{
  "num_key_value_heads": 6,
  "init_std_qkv": 0.0469,
  "weight_decay": 0.0,
  "decay_shape": "linear",
  "train_tokens": 149300000
}
Each number is 500 + 40 x the weight over the matrix's rms, rounded and kept within 0 to 999. Layers, rows and columns count from 0. Numbers have three digits each.

# layer 5 MLP down (transposed), 768x192, rms 0.0672, rows 377-449, columns 96-191
550440444581480534452506453457502466525493457481477529449518518513506513516515554523537486551535507468474513509459527484584544521410474488465553537478537459443488461460483465551458554563525503480507428477524420468528451553553514475449498455498420537438607460563577509538532448587473428493
464486512467466531554498512518462509481542540450479520537411534483512530528485499487560535423442500497491507522575508506466491494498479504484503603455496523513501470440485499413540519408468534574549513568505487462539509492484539486516494460504559474453489463453419509515560453503438523541
509508482528476509526544540471488538516490569486525485503522484513513541541467546519518506517495491496471588472462520481524474510533503466479469504538542556401530501480498529534535533516531425469466491530488486487499472519519485497502496500500486446522474501510498476568521466509482441568
506577433563468494575516494507469466482525432545515518486507385432540445459558469457471514514493483471424485540458519542507470505504467578442472485516557524562563539547511517520459540536495568492448489534447454532443510493479477507412560445455460508525537478538429531517501492494488526490
486500426505519442576495479479519479535461509515443425508494515488458553517521485523454482501507501474494488468514532473453461497481484517417494491477479528541548514539485493474492533537484454440463387468487535507571535454508495514544508535503479468504511527513465458531494482497459452576
509553494552527538489514554458504482488562517482470429576490541498563565501576430525564489514527509585512539483478462514466482472410626558492519569527561483462475541540525582528570490479535564513561523550454510493509492518473558489481480485502501450491488473467496516529468508481485486532
432505483490569502497487519536530495471539494493502503528536531561462536444543521487507475491475519552571541491560490498454562501491550519483519565450544501513564547516601480457589563491479510524497480507461569513482527482540542496496540447466526443527519389552485549494484515473605525454
509477460523498460498540542487517535532504516480611509535489508486546495526525441516508469526600514452526481487569425564511490485472497435460554508449472557498489517401453512573497439510541552463558492488559545486518482514428503480517506559520486565519509502524471519490551496418465461536
519464461519487449419459418455476601439446453523502462569498474503575504497482532500480578579569532519539546506450518548449518458530518465533499518605495498533476485429541551461563506509440536505555575540594429471461589476527555472636531519509464402482552530550438434585514508486408480505
467549490543533481518478465486523506499503480506485531563476500526559524516442515513472506524496567478510517525491521525511499485514527558492542464471503535501476472464472496465522521527538551535438469557491441509461558456477512452476548566432522445451482516447491522517492522486512527533
510461514531445471511529498460506492528561575506525445544502430538520520477571538446493512496405484534482527486493455560474462497493534465501512547489548449520545475512456422480463484540466432450495575538465511533484532522528451469488488564444456495419491565482598465471517481496521511504
410543525514509539542465553494539563454432497517447502538503623452379544521464463509529515529550523461390571449509520481513500515422559486500534481477537460501516468502432515498486452492450451448459553529452497562471509483456489519510428553534521420476525518547506504485443512509608426532
497508475490452491490535529522590510439508506524520541531538511470547505574511436442520484457471535529544439525499557506551579461474489540538474559497467523514435501494511544559540534454534460551434512551437504496543617479445502515524542489532507520463460498579489448554495463614464495524
496531490412515461457449523542519486493473459443464523483463536585434485488471524433539552541526520440589500503553542487498481436542490467501516524550520590466498511522512504477457475579555501526449524518450451506534587517452432508538542482479581497560551541486471513541529458511465558491
463476543488507558545463488525466542496487535511568494522492465522496550482501487514507487557478455498515491555436531538505522442510499474507424551483505496457478492511501520571527544468479495454489496575467523537497511538504564490472531475487457432509474539518491485545489488514472534506
503523485474474426444471476450508445508572406526509430558509462515559502555487457518534586487502434555439592494522484505516454567547515528530479459570449434458440550525498470486440573518576467464465580477546555501464507513460518540444522502555450504465494490401540503469537512568550523466
466486527541485496510543557506499547474489450422488427554453583534589483511554510478542548503450470484519510526494517514562595510490501509473443474459529553491451509531533503509555513570539550501573424489518502564465458526406482478509566527490430434504477436524483531462489563564514428485
497511441478533568477421461475514479517442427468466564543496519501408530491482549550455464487487539479523543352475556482496448496476533511566453462505500438556509489575460497362516602544571494475461571499559495501541469453471481541460570557495570500497509614516458450493516506549560520498
479501523511517435391527500579474488500451552520543524474487487473601493559543519478485512488534540539491457509536442556524470493465485511481474512471545514531452557418539508532491452494513520513482577514435474456563472493492443506565521481564506522600562523498460527557471524567496552489
518513471515497528487555501445522549498644522524454530527494498499467508589487520488525401539502474446521421534513510414488515463488514491529492469439549485529478422499500532540498453468516564446596533427564562447561451558496503462584495504552491518515564474494549455477405494528484528418
498444503425479493501509472473568459537432459443439476521508441526518564481563513481459491565468447481494509477542602511484454543382452459507551508507552463381533520493495522497541537491485434552409551523512545421513493445579485510449515447487481543543547486509491429499455547486567532496
510522484467519467454547443532546559471525523399429514467566613444510520439538525571508538530497576587470549513474508465484567510523516456499565467488452543462580554495505550535526451492507540597491516495505558447492488513482487429491567475556506542464445409462496507414510459411461521409
473547423441540560415436444514482578489494490551447486487537505565554445448525470486518586515599451500468517481501514507537479483395545623502558485555496418540377545546458522495452476441485452508500458512540503492526570601535553394478554527411460462463530517401520534486490524511551490501
476473500428533549504521522424593540527519509516571444472498507500492496473448516554408512449494515499492515508511529535496479481476502556527508485481541497449510464482528516538523487430559415487540493469456554448527510538568470488518496418533503519544494492568499467425540497499425488522
472520522486556501456475499498436533523483441447563503454452476505485527481495551506466470507558501524539486518523523615568531473469428602543477474497516550435495497548556520510503519438531527507507485497477584501433438490433558553518467527521500487492510582435529462551440547509515475514
583448474501505515524555424563460540494516355514441505457493491464450474477468484436515548483521533511521496536568438499565480536537524463524527392440588452505547555566424464514467491492477498506524615407551516522503550512467446436475490585482478496548496512494415487508530560539476509455
534525472469510540483478476509476494499491551556569459471531488521464417493480530486492503473489489504515516499521549460545461541496496546486464494519478489486516543595482433542467429620526469528479445563473555557471461534484515513452469547538491493508482494467450450516478565465486472511
517468532503507557463539407573498520448402476489432510491458540451458507497483516413573460541485411447510495519526428448523571469544452542524521515506522545472554578477481525494503458396524522552492509494382588418546520429507451536517430565607534491515470510510516435493575468574373505518
534514503536538485537533524561494520497544504499454527583479482495508481463570567521535478498480489600492501551560452481510518509573505414484544528516534502475475475433468474494463474496479525511504499529465481493535534469445436493508516427529473490534466512529470509493501539452508512496
513524441494555492455483406475517414479499471535532430536474495601534511536493457533529426487352459615549462502474523583461471533461534511483477503455465433527563523488528459523482484527426576461503523476527519530483509469439446457557584486554462509467533490523519510457473522562564536485
477515455479427530457479584510490493622482449488484540499525549534405539587541524477477504482463504535521524521435445488540465459504582552499524515543449526495445444497553494552499539497575554479531505454494411514512442500525502435465486488555561533514531436410520493513536524555564571519
523530461500477567494522500477497483508523541512520529491484470522553536522506535493502429496462444494495531459498478515503441496485501509475468399516567536463515493475504498501511521498487522393472470580490506486490483522515506508444490532457557471490491546511522555532550540479497511523
491528566526508544432495473456504511466554455460573533530459578496448587474556536513462489514494434491511484560437487569470455469451511575426447529502477519542476506478520468419493466525517557480443492559445498471465531505442542461468451543492548435467466454452510463430456509483482463525
500477570497476487484548504489487493444548586483528528582477569444486507507522421460506535454501532526566462449484525496504503554480513493460510449548497476575533478477466525526496533498435507461543568547509462523517533500549543580495430482464465554422539540571532512521498387447621535515
466564517439430577527539532447475522521489510497540496489471579543475517430489479536472525489502534561546459400567504494523536513531465541496543530522537477485481522507537533437452472485565443620523504561483593507529467451517500506484451448520544504550473471554439471460538524517482424576
487511510538488519549471535531495503517564526515546503494552458473503531460530556470510545546524505532508500489494454440508537428527492483475490439478546565478488471483478529564483490521497452520525472506474549494458512540486490511502479450504446506487454535506523471546519550586526453578
501471484621470459483457468496415527513531469481525537465564508559538468518472464502470454487508487552494443528494569545534467472440485531443495457490489493524432476454567473491543439509540526496472469508545523510489479464440503540534517548481491515504485454555420581443494591454580483416
502541527473441519502527461464435483466559540534539561432443609508416457547449491473490469521468506536477526529531496465484430553495594509468525410514496508494453579516552473485508515486479510507450431545501512503495472536464523561506496561551497567503522510496482457499561460513459463525
538534489526509556542541542454461548528472513496533520469509505518493472546542492562552437422529435475499509476522544540533519498536490497517531481494463478489479514519517586530533536486537494481478479548483496489534545464513502473506455493500496476494525564474488564539505507624477441561
554540454409438542511529522473489472472453464527532521499495510418578452500550524522492481405486496521450464516562585549486486493468553404495536564438494528504520470460510475532508527484517542485517515478588556475503534473451557461527469436486559477544567534498525451535517540372535460446
527522474509465474550506492424547450587551463464536482490517473477490479459596517495476485552490541531472520507485484504458492506528461596541493537475544545484504458461498518507439457454507502491527569510515554436499513487589423500526507475506501484533538458557410425493533525464522469477
472497487460465480522524514574462498545489456506523497538542545523492467557527491547518568517458424491531507475496541455504503489465468492535462507524516547422468386519606508445531434504524563462541427437527561501471438601493475495527436450496470440470504502513523534513433519542517490595
432476465432400602447493554506518501475455536476504518514405459457479442530481486458452509519484455505503546552563480512451463508581531532479555546519510446454582546507460465497535477484460510423568510497532433478431534508464457562601526509493495469517507592440519495501476492481455501499
491530572518483502525453524490492462497453482476492462510571488431500497476499500508434493468491448515516528484501455575540485513543435523536575527472439561547519474549483501458538435494481528517536535439458504570488528547493439447501548440466539539533516550456495568544493519523459474494
496539459514524519543515497462436536527531506498463546569508398474619532558437511554451477477487460510480513557592523539454488400563550470547526501437543431544432435472491449600493552398536510469546522506461506508557406506495493525512459510542637555427526453470597530495489537494478483517
491490538503515527484543486457500528515530491506525536621529470518528495522482533482591438520491506473587481516485489514509481536446484525532463556486435567594487440456540440497524462426493568564412489549562476476532466461423518519471543422453472554391453521467541531513525498531492492485
488455438462495542509535458519560492519475488515487532513473525527504501517567466524487555538445521469528556439500500566466441495507468456469497417459506497514572490516511505521493528506488502597467477493564473521457484478517549483518516491456528483502515492473495538498496468442542502508
484454519490415485480475467457516534499482548510583497427583460499473440462448403500483488545496461431551539528471574430478515505500532549497550492495462552551470526531567484476459460435479491537532540549535547523496489562534504443457542495566493548439456494501519421523486457562539568506
509490467467464470451540396483508494506517479537488443523477435557504451565453491449477524565505531501449425454587606514559539519514541539523492505517557526599507464422534496544515455592468543568451493502434466559576528516567562490459473440503533492491532443519530469499510439491402498439
469486482451543476483490521505554443526486507501482468506513468518582465512583461498522476495502532531506497523482466524440509538490466559475518566528495434532477446544481510483514553441459472528540506531517530506459555562439498523521496507542497560504472446477533526526463511540496510481
514532504492475489528524584559548418507493505467495455504480490458480513472455486518542462539527420457491492518516502503511506512501458452461427619559485450473431546522516546477498476501417525434528467457536545492536507528565444485490529472454410534463491481454535458426532525519505442457
511521428481452466448486510441433468506409508455521518472426466594450497484488495408479506506480563517477523422512520539541476484552510499455377482523544488544449535446428477449471510512490597514462521530512534471511428501520511527534472569478561509543467483516450567495586465470555443448
530523420476544494528491424515515563446484402460500461616524462482516476473556520548505553491500503542501459544461528479546485548467582426582564599533533476488528453492533527485487549505504549403443517491486368459535586557469484504486481473448552517500518543482452522451512478509498566466
442522548456540520475570447454458530511446497498453522481423448487454500485529523513417500549518526463446446455571577479577519500467528499544438487515466612439508407547439490553497500561532463584483433582538451513507420488525421542446431480521460483562490514506513527491498496529484498517
531432531521515490462478541473455521466496536604498514488500509511537436584505499386459512479546566529441438516515484484504449536478535447573555498456473481407505588504475570469534524475494501457559488499533518447521432482537486418496573488494535581475491559476427530530485496413513428483
521515527470525497497570423498554594432497525450540524587506501532550487432482480559532469477485463509512559534435542455556517543525451510566574519525523524490607462456464494448524456572510490406539480575534576504562472513567447507491481524465476494483543534539524491490517496581506548504
463472507550494541486445468505521482487494466500415477521438524445497548537508499432594498478465486507496472516493464468466506532584495550447553526469499509465489503450499471524494476433540584541471544459484473555560533533509577452512521541539467425432481490480452517412460494470471536536
464522544466482545518564430440534447425572433459509529563521493456561489505553534499461544520433486520572524537476446462512419548438441481519559448437471447481465492518485456537456458536511487558514470394465518505483539488514474466499579466494484450535481538414490499472492448499474510530
541462496431458533526489502497490447504564455552461437462551575477539466511496477550488505480445539532545468490475510530482557514552508471456554516499541466549493476586553501564515481513541498583531508440551511508499576524519565563540483441471526568509504523536511517467469471469483474473
548522560586470497545452506559505466439493493544523455510494546510549555616462560489539539539512519529547476465451498460524426490532447523531464544521394551544450461547637508544559479536536543469518525462522563516432470384528550561523520423478498512505437505454561568461529471469567571547
472547521473498483523503471491458428531542527593425537493502577505513518458498533507472506515529440515564544511492517475557476562556539567451516415535504515514486481538445473538446525531543487503488518506451450544484471463452520499528474472517475511469474460440516460466537508516493491537
406486604473501402500434485510565512464532502494511524481524489488514561438503536536485467432441435528550480568477478551494460462547423415515484524506531502499518525508459430539527451573506539474525542473431464506504482439561432502441536440478542489510458440527521536527519456540546467441
522553534442454531492486402512452433468503496404543539459494497575548444592384567467491492484452443600392521471484550520467474584528445521536542590512482495454527531503564469452458447493521561527453504461553475514488538513438543546527446524503436446467417540608446508498485460484416505527
497567497517496518475525544484442484539511441586431531534475473516508503528529481478514502477494548494537467481462509544497480506544499428491516456490512501485520495526488472485543524507475469483447453538471469499492493532471500470484489576504565441492498473515423495524476543510470514505
386473571392563559572421483498463575458438567488473445603497540530548539511494514586485494481472467507497456436537527453476479475441516405513428472456508481448496490540544444503503447492499539477503525534431398485403610500483491473490458524541467539659507532487559501403488462553482512516
519524536516530496459551546467476551504520532493500569487578505542470462461525435565504542470527556466505583520537476508493508541502494425485549485489530483443447486648422435495533508442453455488486458498514482521494480498503554394535467519432550578483488509568541545451534534489495533439
466476602523528524527512481518498466544561503490540466503529480469526502427486431456540500461464510477575521488515463550468482489479575536485481456546486595525468461606537484477505538471487545526460542502559461486447427513504478459494499567531466494479482509490517540461438447477497557540
570435601500478441522519563445466441487481493599456394474488515458534438435507433461547452497461502526452437443552466458545571486485465477515506487485481472529435512537539495546469519474503553484498527492529487467578498561466525456517490485573554449463493493520545566513521546450525515402
501420493431521458476480438439537493551469470587540520523511508488545478451504446482510515503475536520526500566444436477444510546472622507507489471510519477514486504535557535532497516464576501453545522553447456498448527466551515457486503550534536479474446519440427449474454500508526521533
514496537555549482500502546483442465495504482484544516456530533536441474482449503464473529489597542495519553508473485432564490486509490464584473585448503477576451528552560445480591486522505474524458473518468491494521538480390444553515436495432575433480495572515416429475497460515472496477
509514538507474529587472479523541538490444466485480517440534420536487525455492478441449631517478508496507482519488508508492470489505521575515540449443484438495452465535495492543511477482448432470615502443511510493534515463458535578547513469571581568505447498480454482568457526524442462510
525480518485571492489525512493499528467517499500489478520475460556516556533470493522509523542457503507549502467443520499564524470471481485459468514448548553500532542503485477490526498491491456467483460499517501528482463506435495507504507489477520488516486520492495473533542478512481468570
475538526443481507569525464482550460525503506522582443542471487506405489625506507555514466533491509507476528376495541551464487496469564487524521486459453495484480597484391506511524546460519513495440515514525548517501434460441532463488507524488491505483542546496520542495478547555477486505
# layer 5 MLP up, 768x192, rms 0.067, rows 378-449, columns 96-191
475463573493476520494462479540587470524504533481460485506490488532489489522472534597514503530494474440517499542448445533498504511513500502532450481542489477527510568536520467485521503532526533454548481478476505486451500539533553482459523450544454539503483494520544472468446472497545488505
543468485498512504511535558472537528493510526476521427413499533518507495555541543484508542532503532454466519461433509503500510490531575560477538513548508487507557486531495531546502528501528479515476493482490463475489574500517490499563498546535507464524487438540506549550458504527504411454
544455509514429451528414469474505505491470555492461510493509579467494517530507524580503458459469539520559474455515523504515474425514579407502563473473498391424474505407478508513542464461565487438526546462480532452497475500484571532539474477512555504460484539515508480495443521561481542547
501538565549453497452563523501501554501510524489521536478484547493539530487506446469488547490479472528503493543522473578554512450486485530526476485500518527464484494490548532517480476434519534546524529518500458556510413552489522469479455513521486567488560471486475507470548489500520523429
505540504406558493486506469506477523474527509539473588492473516511485451523552475546503507453472491573565528523505408544525454505575476503511449534475486440496530504505465436536469531517500462458493433495441527446497503536518484538482427460528558500510543552451480457504488506435490546416
545487555559531463466483464444499502479489493463478505516505540487481489524503508526518492537512486471465477516486499438533410522524540466527532514551468486522424500508448522432468449529518531470511495506506436510497461531551494498434523517528494570442541500487497445525542494508521515498
520454595440480524481471577595483567459498553508471471511532535464565491585490478459474572491514543484456509478435537514467507468564560532573514507542525427534432518591523500475465551459500535537501522466483482494488583547483563494484432428520498484591522510455502410507452487519516495421
497551470495564472467569535448484514508463444584486531452487461515476526477531498473576471444489559525431559487487597492504475472378456471468511443597491506453532526505509416534577444547491498433514482472496506490490471398536453521500511471495499557564462465494559486543512423475559502512
480507490452506520524468478505486530509455447489441478510458498497455479517498492510527520484516448543481526524545543540419526518486431458555505469543458450493533436424555441470540458515441539515479507501546478443525482541506490556502453481489504489515519515514485504510504530563452486508
485482536442518470424543550535487411520504477528492536472498395497495550532464505484504431516558500426594585515482523519439547492528451541532502471543473486437445538476472490516510521529518515494505474480505536505513499523466576479563522520537511468514508492546449474546508519567450515445
547530424520502481524501497491490514504494578475450467478535434468490555493456597489556503530484452494498448488493553497490458530531511526511523489612488477525498500479566545542543514533531536516537450597492452460505535546474438503474560457459478567439549487473439527487466501467506508520
496491538512495588512490549502508467486501543554498484382546490548488598499518496514534497477507501602525517503483544527499539567528552453543546533540502436543484516505507464492565441439542473540498491428486530501519412543517472511479465493548501500459503558488569475453488526533488534525
503378458452514540478457508477474450457537502536472564525434478542486474522557492429512503547526453509523571513546592526515434540450480480506525549537558451469511512495493490524540406519551451471518478599515506480497490532428504467520589591523492552551438466505555422534531510458498507592
410443569510462511451526485493464500541432508506539470504483451511508474446531513481502514552490531531476576489540479517542508540466528480466487523564490450543536549485485545487464472535453563516518487420500541437470529468533508452470522507473519519518515439475485429452517506508548514492
458467452450506501425544550370466513520472486527572573478475565546518540469549473487523494505561514473513517465506469495559477469482437415497571556462453470538531455449482524512504482596469524418534459462535470454542540430486522597553520539538468462488455519595489455507502568491532471538
502465492495509463481516476498477458495428494529482526445508491454474523558486523488487481480475459531455470473445433538540526532500478506481507465583501568495541462530479513482528482432492484510404485525520502534516475590541449540512475537515470537477532517471523480538549493475501527492
433509443496556496501452536431454467490595493444499512411523538504523495439447529410438475520486503559542468395515545557481657472560560504510439426480490485432457536426517452517492517549491500518477436499558511510461512451476538528511517499494468555536442480501472545474490525480565465505
487489473495476517482465461560502466413489580452495504499471535470519511610477467434539547459566460502492635519471535474477506518517502521436477415524510558515505535529457507493430492528507517534503509515507517469590424528613533506511523506533540504487557504512423495534506471527482464558
534465517406531500488495500558499501491496530460478500431511466562520456536532485469493502475483543569468508498523560572556515559518469509513459417502542517452465508457548454542504465448514434521462497498508489493498494503487433453539518410495501513518488459477559415508496436476519502497
501439516470510492485495485481496454472448508562451525476497525562457480508423406542452518455521577534498485526586438506524548441470518448534541507442535466511517503511541491453504498508452476455481533479608488583512529474543459509501487474495516497518534541401518543508611517523451511504
412528531479558526473570474514464550447533480485486515428460531482452501512536552473442539519522518580488466486410476510492573456525408484441571492434478502466564446472562597499603443507443437513485492522482572535528518484507429510549480458399443520511493467472477424434557608411478498489
495536419516443488473540515512517407488483511475558482463475605482419519519437508532594490503506469557511453465529461501523521453508447448508456607518500463528553556447484439548498484488523528519475479477457496482509532503510512512461534475504519590499483476492436501497513466458454556515
505508542478458491573425503511510460524428494500531525459480522496484501532517483494566555483498510496470493444519531517584518538525509517477468513541512549506437503531487522482479518471489511429502472561488477546466472435516485528458474497442466519471460438438469515556493556422501450427
502495555502514455434509533521533534543449467498492524452471494468507537502516516431466578523539500483448501474576519405512513506519481483527511490486516534462469468406507544474536504539444471451511562504547487504452507463445514494577497497506515510515531424540468520529537489605516542509
576522467487449472552471529522546515472483489460479538529444482497490490472477459518522535542555505551468543523536498492483499537528487545496486476496473477427595554507420496531531428484497424451427507504556507443513526486459544498478487525552486612511505529560461400435493534490490490464
510459440493464502466501504468494467525504483504508536531515500529465496504507510430487533490534525498455485566533519498519562502461569492504456483487497438515419510495537552475564523468478550534509518493527521480569571518594488501389496465514550513502582499481577576453487486434503499508
533596501507505556554539471449530480471530483461510516570536512473376541453446486484523520393506497513449518587516519520531526478475563573500533487558474451513452545532523443532484463563514485519528457497503527490549503524482474545471472465513545492443572501529445490475527512479549509444
578506508498498557482507474390473481520548510491571512466519477436479514494539452524504493452580460472448492524503526499457509484556556538537456546544560539511430497467484525489499478512550546499471526537507547540503522518525518456468503568561502527512524534428512549491454513492539461513
504507480432533554494600453482506546531512518496506534518425474494513501444443467456437554523455460534487504479448501502456470547563461496526547462591506544518522474523501517483590496537517489508549545539574513596482503538467559467486556535492494512527513531497524475555492510527568498443
509462470445639487473566414450518510516534555440527452502593533502469529529426540528461484518434422597584496511506498426511543528552540438513478481505460531442453476517489559438572506511496469535567502493540458542526484523524564452541495512448463459439549496499447536449448502528534479473
526507452495475491507555514546495490467449463502509521515536481529497490447453459509483435507523504500453509538552450443467489497487509481505512508509491561501499480483489523499539556437452489492457531462477487480546523506529506526467518517484481520532497487467507463478466510484444506495
560476483508532484475442496457514482527501478556439488495533505489520435518500519483526499500500530545460481578604502511529554507612512462510511473509527437466505433544555491516461525496479510493516490513575588526545495506536527534507517469475454544535497482504562572501525492455519467559
413511524541533542501543507547515513471463531577484408502475554455443517491465529463557472523414469503436576515557525558520504550395580530476486423515481584516524509617515526469521483479507471561488533482552499415496473511496567429494510493528555490508497481548545530552470545522409555542
536560555436382540576459523452576550503519532442445530468532528537412530553472560493505490581464587544559554533506451527538434499505539528536443476543488534537521533453504612538521518487407461528446508549500444544486575431474551482556559474420447445520409523547451516386463499508481480503
450438521498470521497481524501491578452468557533530431501459461506514519485555538517474537477465511521534526451539496472460516447509523484489479527484427505528492531488484535469460463475500507413479529470493500443491528461507528474455494498498439509530479539508527529484478541497529436418
496579522484518547438474470545586476496381484529446477621418542382447569510507487513524474522466544436518471447453458440534541513595513488461407506571471505582509534519467566552538470465488418453489517550537553415529461441540529609586510516479477497525483542437478453539505531533481503529
526486448542474439457501580510577447490461492557475519511495488436472546441504511472520565519476523487511515462531453531545491514532519467484498493502472536499407524513466486529512470516567504435471531485449485497518486461465476569577473529508458503477486583440497513425460541481514527571
471447504517505453413491520527534520503498482454498477528551565525480477515500520495514553468550505605500488512486504528498535457474464438485500502528478559459490538492466554516479472458463488520523516470481523520452448506512504486476443546529463504502517459475457517470492464524538471485
454435501482563547516426505504425517437495580515467504511521513487393537556486539522481549481429458449463532531523533479525476499473502556505482468514492553537491543496481417533538513558583496492435470536454529461497536511506568525551487493583460532438479504454447523483404492511478568561
468491594458533503475565519448513506447518557483510415490513578422537514502520496505570523452590538481511443464559535549533545529448497509462479440527546497514521459503512475556533515490510538479584493484503522444501412435407567505519507442481532501563503512419544529523462527460421485527
557414508507474551564516477540534556487467553505550539498575521473496506520552532456491466473529488414472454508526526455549575519419445524521509490450405443500532613503601525482504574531514505506462497498490460509420489505496552500463547479503460498561570492354561480496446497475455464549
459493508460529466486512508481540515512470540565466581548528503485455470487469428501486571454515453444493545423570520560526530491522489506516473472471490492473439541535430485565549510557519442487499536520453366480503486508570518502442471444529543535434480446475500551461503457510526602504
493488477485519498500505511481501483497476519603562436451501560564523490412542468519475538589490529577538538459546470480506498556483516515473487461463541412451566441515493429525513536559449489454472496511508449421528461512471480485529500506468444580519464495457516498459544447415585488523
513462517527502543525474509527530478426458493497561461485536547535480503514566483551546473559454514436502481527464480476560542465476439477502473506475443450600490492524532518486555520461467444546518496478494527530514490513532461465489548600521513465522522455580441510564489557473570409522
495416506505547500459506477520537572496498523478475558519567511510532569463481434541545503503477506479510488453476568534478463464535505517480542481583547445511562531562526510501576486522435594503616568461507472549502488528546470455524536392480566511450561482549498517502450474488519559468
494382425493523460467417523521528444540522512520435490563402524536545471475481496500553456474528524493396547437495461531466519537519500478475414439532586469435483475481458516525582562516489470505506537547554503467489493528519463500475508541576455557567490493509522548435555536522551471482
518473428449459503486432510478479465517435457479512437466469468479505501499498572530591452456572485505455521531508461492476416471472502488469498547529445460493516526494432447580517564539524465463539469420438391536515547506523526553546466558479461531559528503517461513447543484514510507488
509452578545539424408523509513489488492523478477523475467544485448412501381523532530514522458481513462528525532465463501532539563483513539497465490532506502467518465499485554508499486527512488465455541499470488502453520445497554480510549505473467528514420523568537593506503522535468563511
547483493448521474469465507482566571484545438453510459421402554488436518519481526567564495564477512495508458512475515450475510483477464522517525528471503465492504588485488519519544419504465487491468465440507452522497496399508528472463570561478477443548562567450442484459622507524490504407
478459493399480535435479482420486435449458521481470547447486537495502502447530457394507554489542480448515484501501467580493467477488492511510452543548525418507504429436354553500448517550511544588496473537480532512523445432532514473417508529483510443518524535486476500438510555534540509483
551527393448591575527527416586581502583461498468566438443451509437497552574508474491489529553466529524545465546418529462436546479450502526525477445472432486489472545473416449502499441543535495482554531476474498648510558534460477474506546505533503486477552510513571450552494511490591511489
574423496472545488530500423625508445489492551513492443482532457486506567447508582558507522645480505493510428492506473526421443509532498517456509403539511510486510468498508432498512492512502479469557559445523512462509556490535460435428491532492509517618474510486501487477569471461515482465
563505537501561424456453508442557524447588524539517523471489444501481539487530512499527436459533457476480510435416592431445455488585471506508475519550516506584494454469496451532517535468472534441475500477479460464543472576503498533555471486440495541477497404514501498555446480485514442458
501522462462541501469522484513528483526478582395502526433481505536482559536446482490570547548584473508518498500490446519445541534431517517418475457544541510560525490504498492465551467530437462496482474483455535495506472455549437529449504453534599488526521459515481498492541550552466483454
516479488440544467541447467568533470526514549582533479547485514480405528597479499477476509525500489490409559485564407564473514454509459499451490460497546445595453550473481496553537478467502478553515509495509497523525492488420528537484543480492495541552494494470442524580527500426482485541
523513488496493514500445527442539519507452525463528514442534465452485467575525557485462484481500518469485482538443557577494506544492434503535469520479434486455526483514450526513546532495464477462487516494513496489423478506473557456490495451553581543546497493510523478558553399489440454508
498488519467484579495513507473549475441545523468575444491458529507481468449465425490509467399463537498509487438514545464493549497476532525498444483520595458487500472465500553488508537516522484524505489440478546550563492505570460443534588525520519512501482570491482538447486509478528564468
543480485536501464468464501484460421470477490486466477461471595449456428507582531474583428518468615561518508505521531516463509437523502454513478515553437534523452475453485396497522455467527548441539500589512469472510479500445518539556472483504488515477486428551424479393576538494457523524
499418513470517490538585425454515564493499531486480478434452494537476584454610564504487421505445484557506459516503531466551578484546552497530481535591488574473420542483498479439476499474488472538506503515480447488491474436462480549480490494491501494502507506519487497474410493433452500512
477407507491522420467486512485433452527530481452559524478507503516493482540517406516510456513526483510439474396515460418451496486519476378559522494460504516460571516449478502471536475508469484480483482515514524555451505532475529459569526528500473517472470453561448586530480447418479527518
524523490402534555508420583498516598468466447494612548472556519559495482521466500538464555481518507530534473539484553558404529575558540464540597447516484517484483498493486485415493558491515490551530499517554563501416475534491517589439502480470411577521487527514479563602461476424461525590
510474476549553490486487530491521557528519518493495479496460522445455532467538533508511517549554574520558533556513537471502518564414550452503565465546553528508521448530474537517466474441447513519529547494479563422494426583513449508451523598464554521498574510459477530494479538538554446521
431467539536514514506479464469499471490577570474488500496522462500528498514520488541435483454455475480516478507460500474519569568503521500527467459506505492536478496477515431541501507501497519450497480448417533447477434487545525581488455528536554508476482456546516527481561519486527524489
602573444468527413463448476520502459510485537498512458470493489554469526482583541550472470496456467447477544565518465537434537497482468547506522475528545461437479507504554559501566503539522540489506549484524470502422489539490484515560474492503505511468552443462544528523480508503515526478
487446509444511459439490482561421456411489507507488538524522467429495432447485550432496497540570469526527426596453503491502615529478525488482503463444498501507562550432569516503506504507480497555498501533537480458523535497533491467541500504457479513479440489489482544521514462455525482452
465460484525541370464540576491550441434491535484543559489521541568512476484553506558529547565564507512547595598489538552543510460535563517518487448520536449496491469525408501538494489474507440440477541497444498504532464489560472499430486477555428532489511482498436536601488472512522529486
500490503441549403562514490550452527542535514471454522478530480468465465501503450483469567416488505498514482541457551508542497491594501497537513554520533571547484448459509481497529503480431443496589510543443489505518525558457464546464498449507513493468571507535553373481533527467577550561
468428440472557505466545572534470539487445509487486487542477525421472475502553531496482520530548484535487463511464537523531502468513475476423481543508522421483572495578496520510449589513476465561519519448506487516450532542468501510460439523448452596522476495589577489493583514547503537449
379501472584488497476462569479541518500484552555489492513478466518548538551470514465412495541537473472510511445540531497489575472562534522381508420548480490472548479505453546547599485398497498476471459535456528517458424475525518482492512515494487549540493507464458508489541547478489475453
535504537502492473522459525512549459463469528469458501513485440478436491430526516531561458555471493507500482463545484544489441548526520523499492483454483504489473494473451546548477499452516495474518513537503446542457532434470496491535550478508497506493498472527584534456576558560480495451
514436495499457487504466584448540484514533548525498480494454482475515506493533533514464523517515496500478557498528494485499510482491485546480540547498465511514492568534509463504542501471542584500500509477447550467528546474503544494525492515457502536550499503457509493478521452495507512496
526471474531528487483507548470525557426597529528507430479492512515483520520538569528502481473574447511526364537529461469442598505485550567541496535512474479455477551510571456502528509462419436552520421499484541523468488507467421506551454523461480543465516518525405531419550588509512544477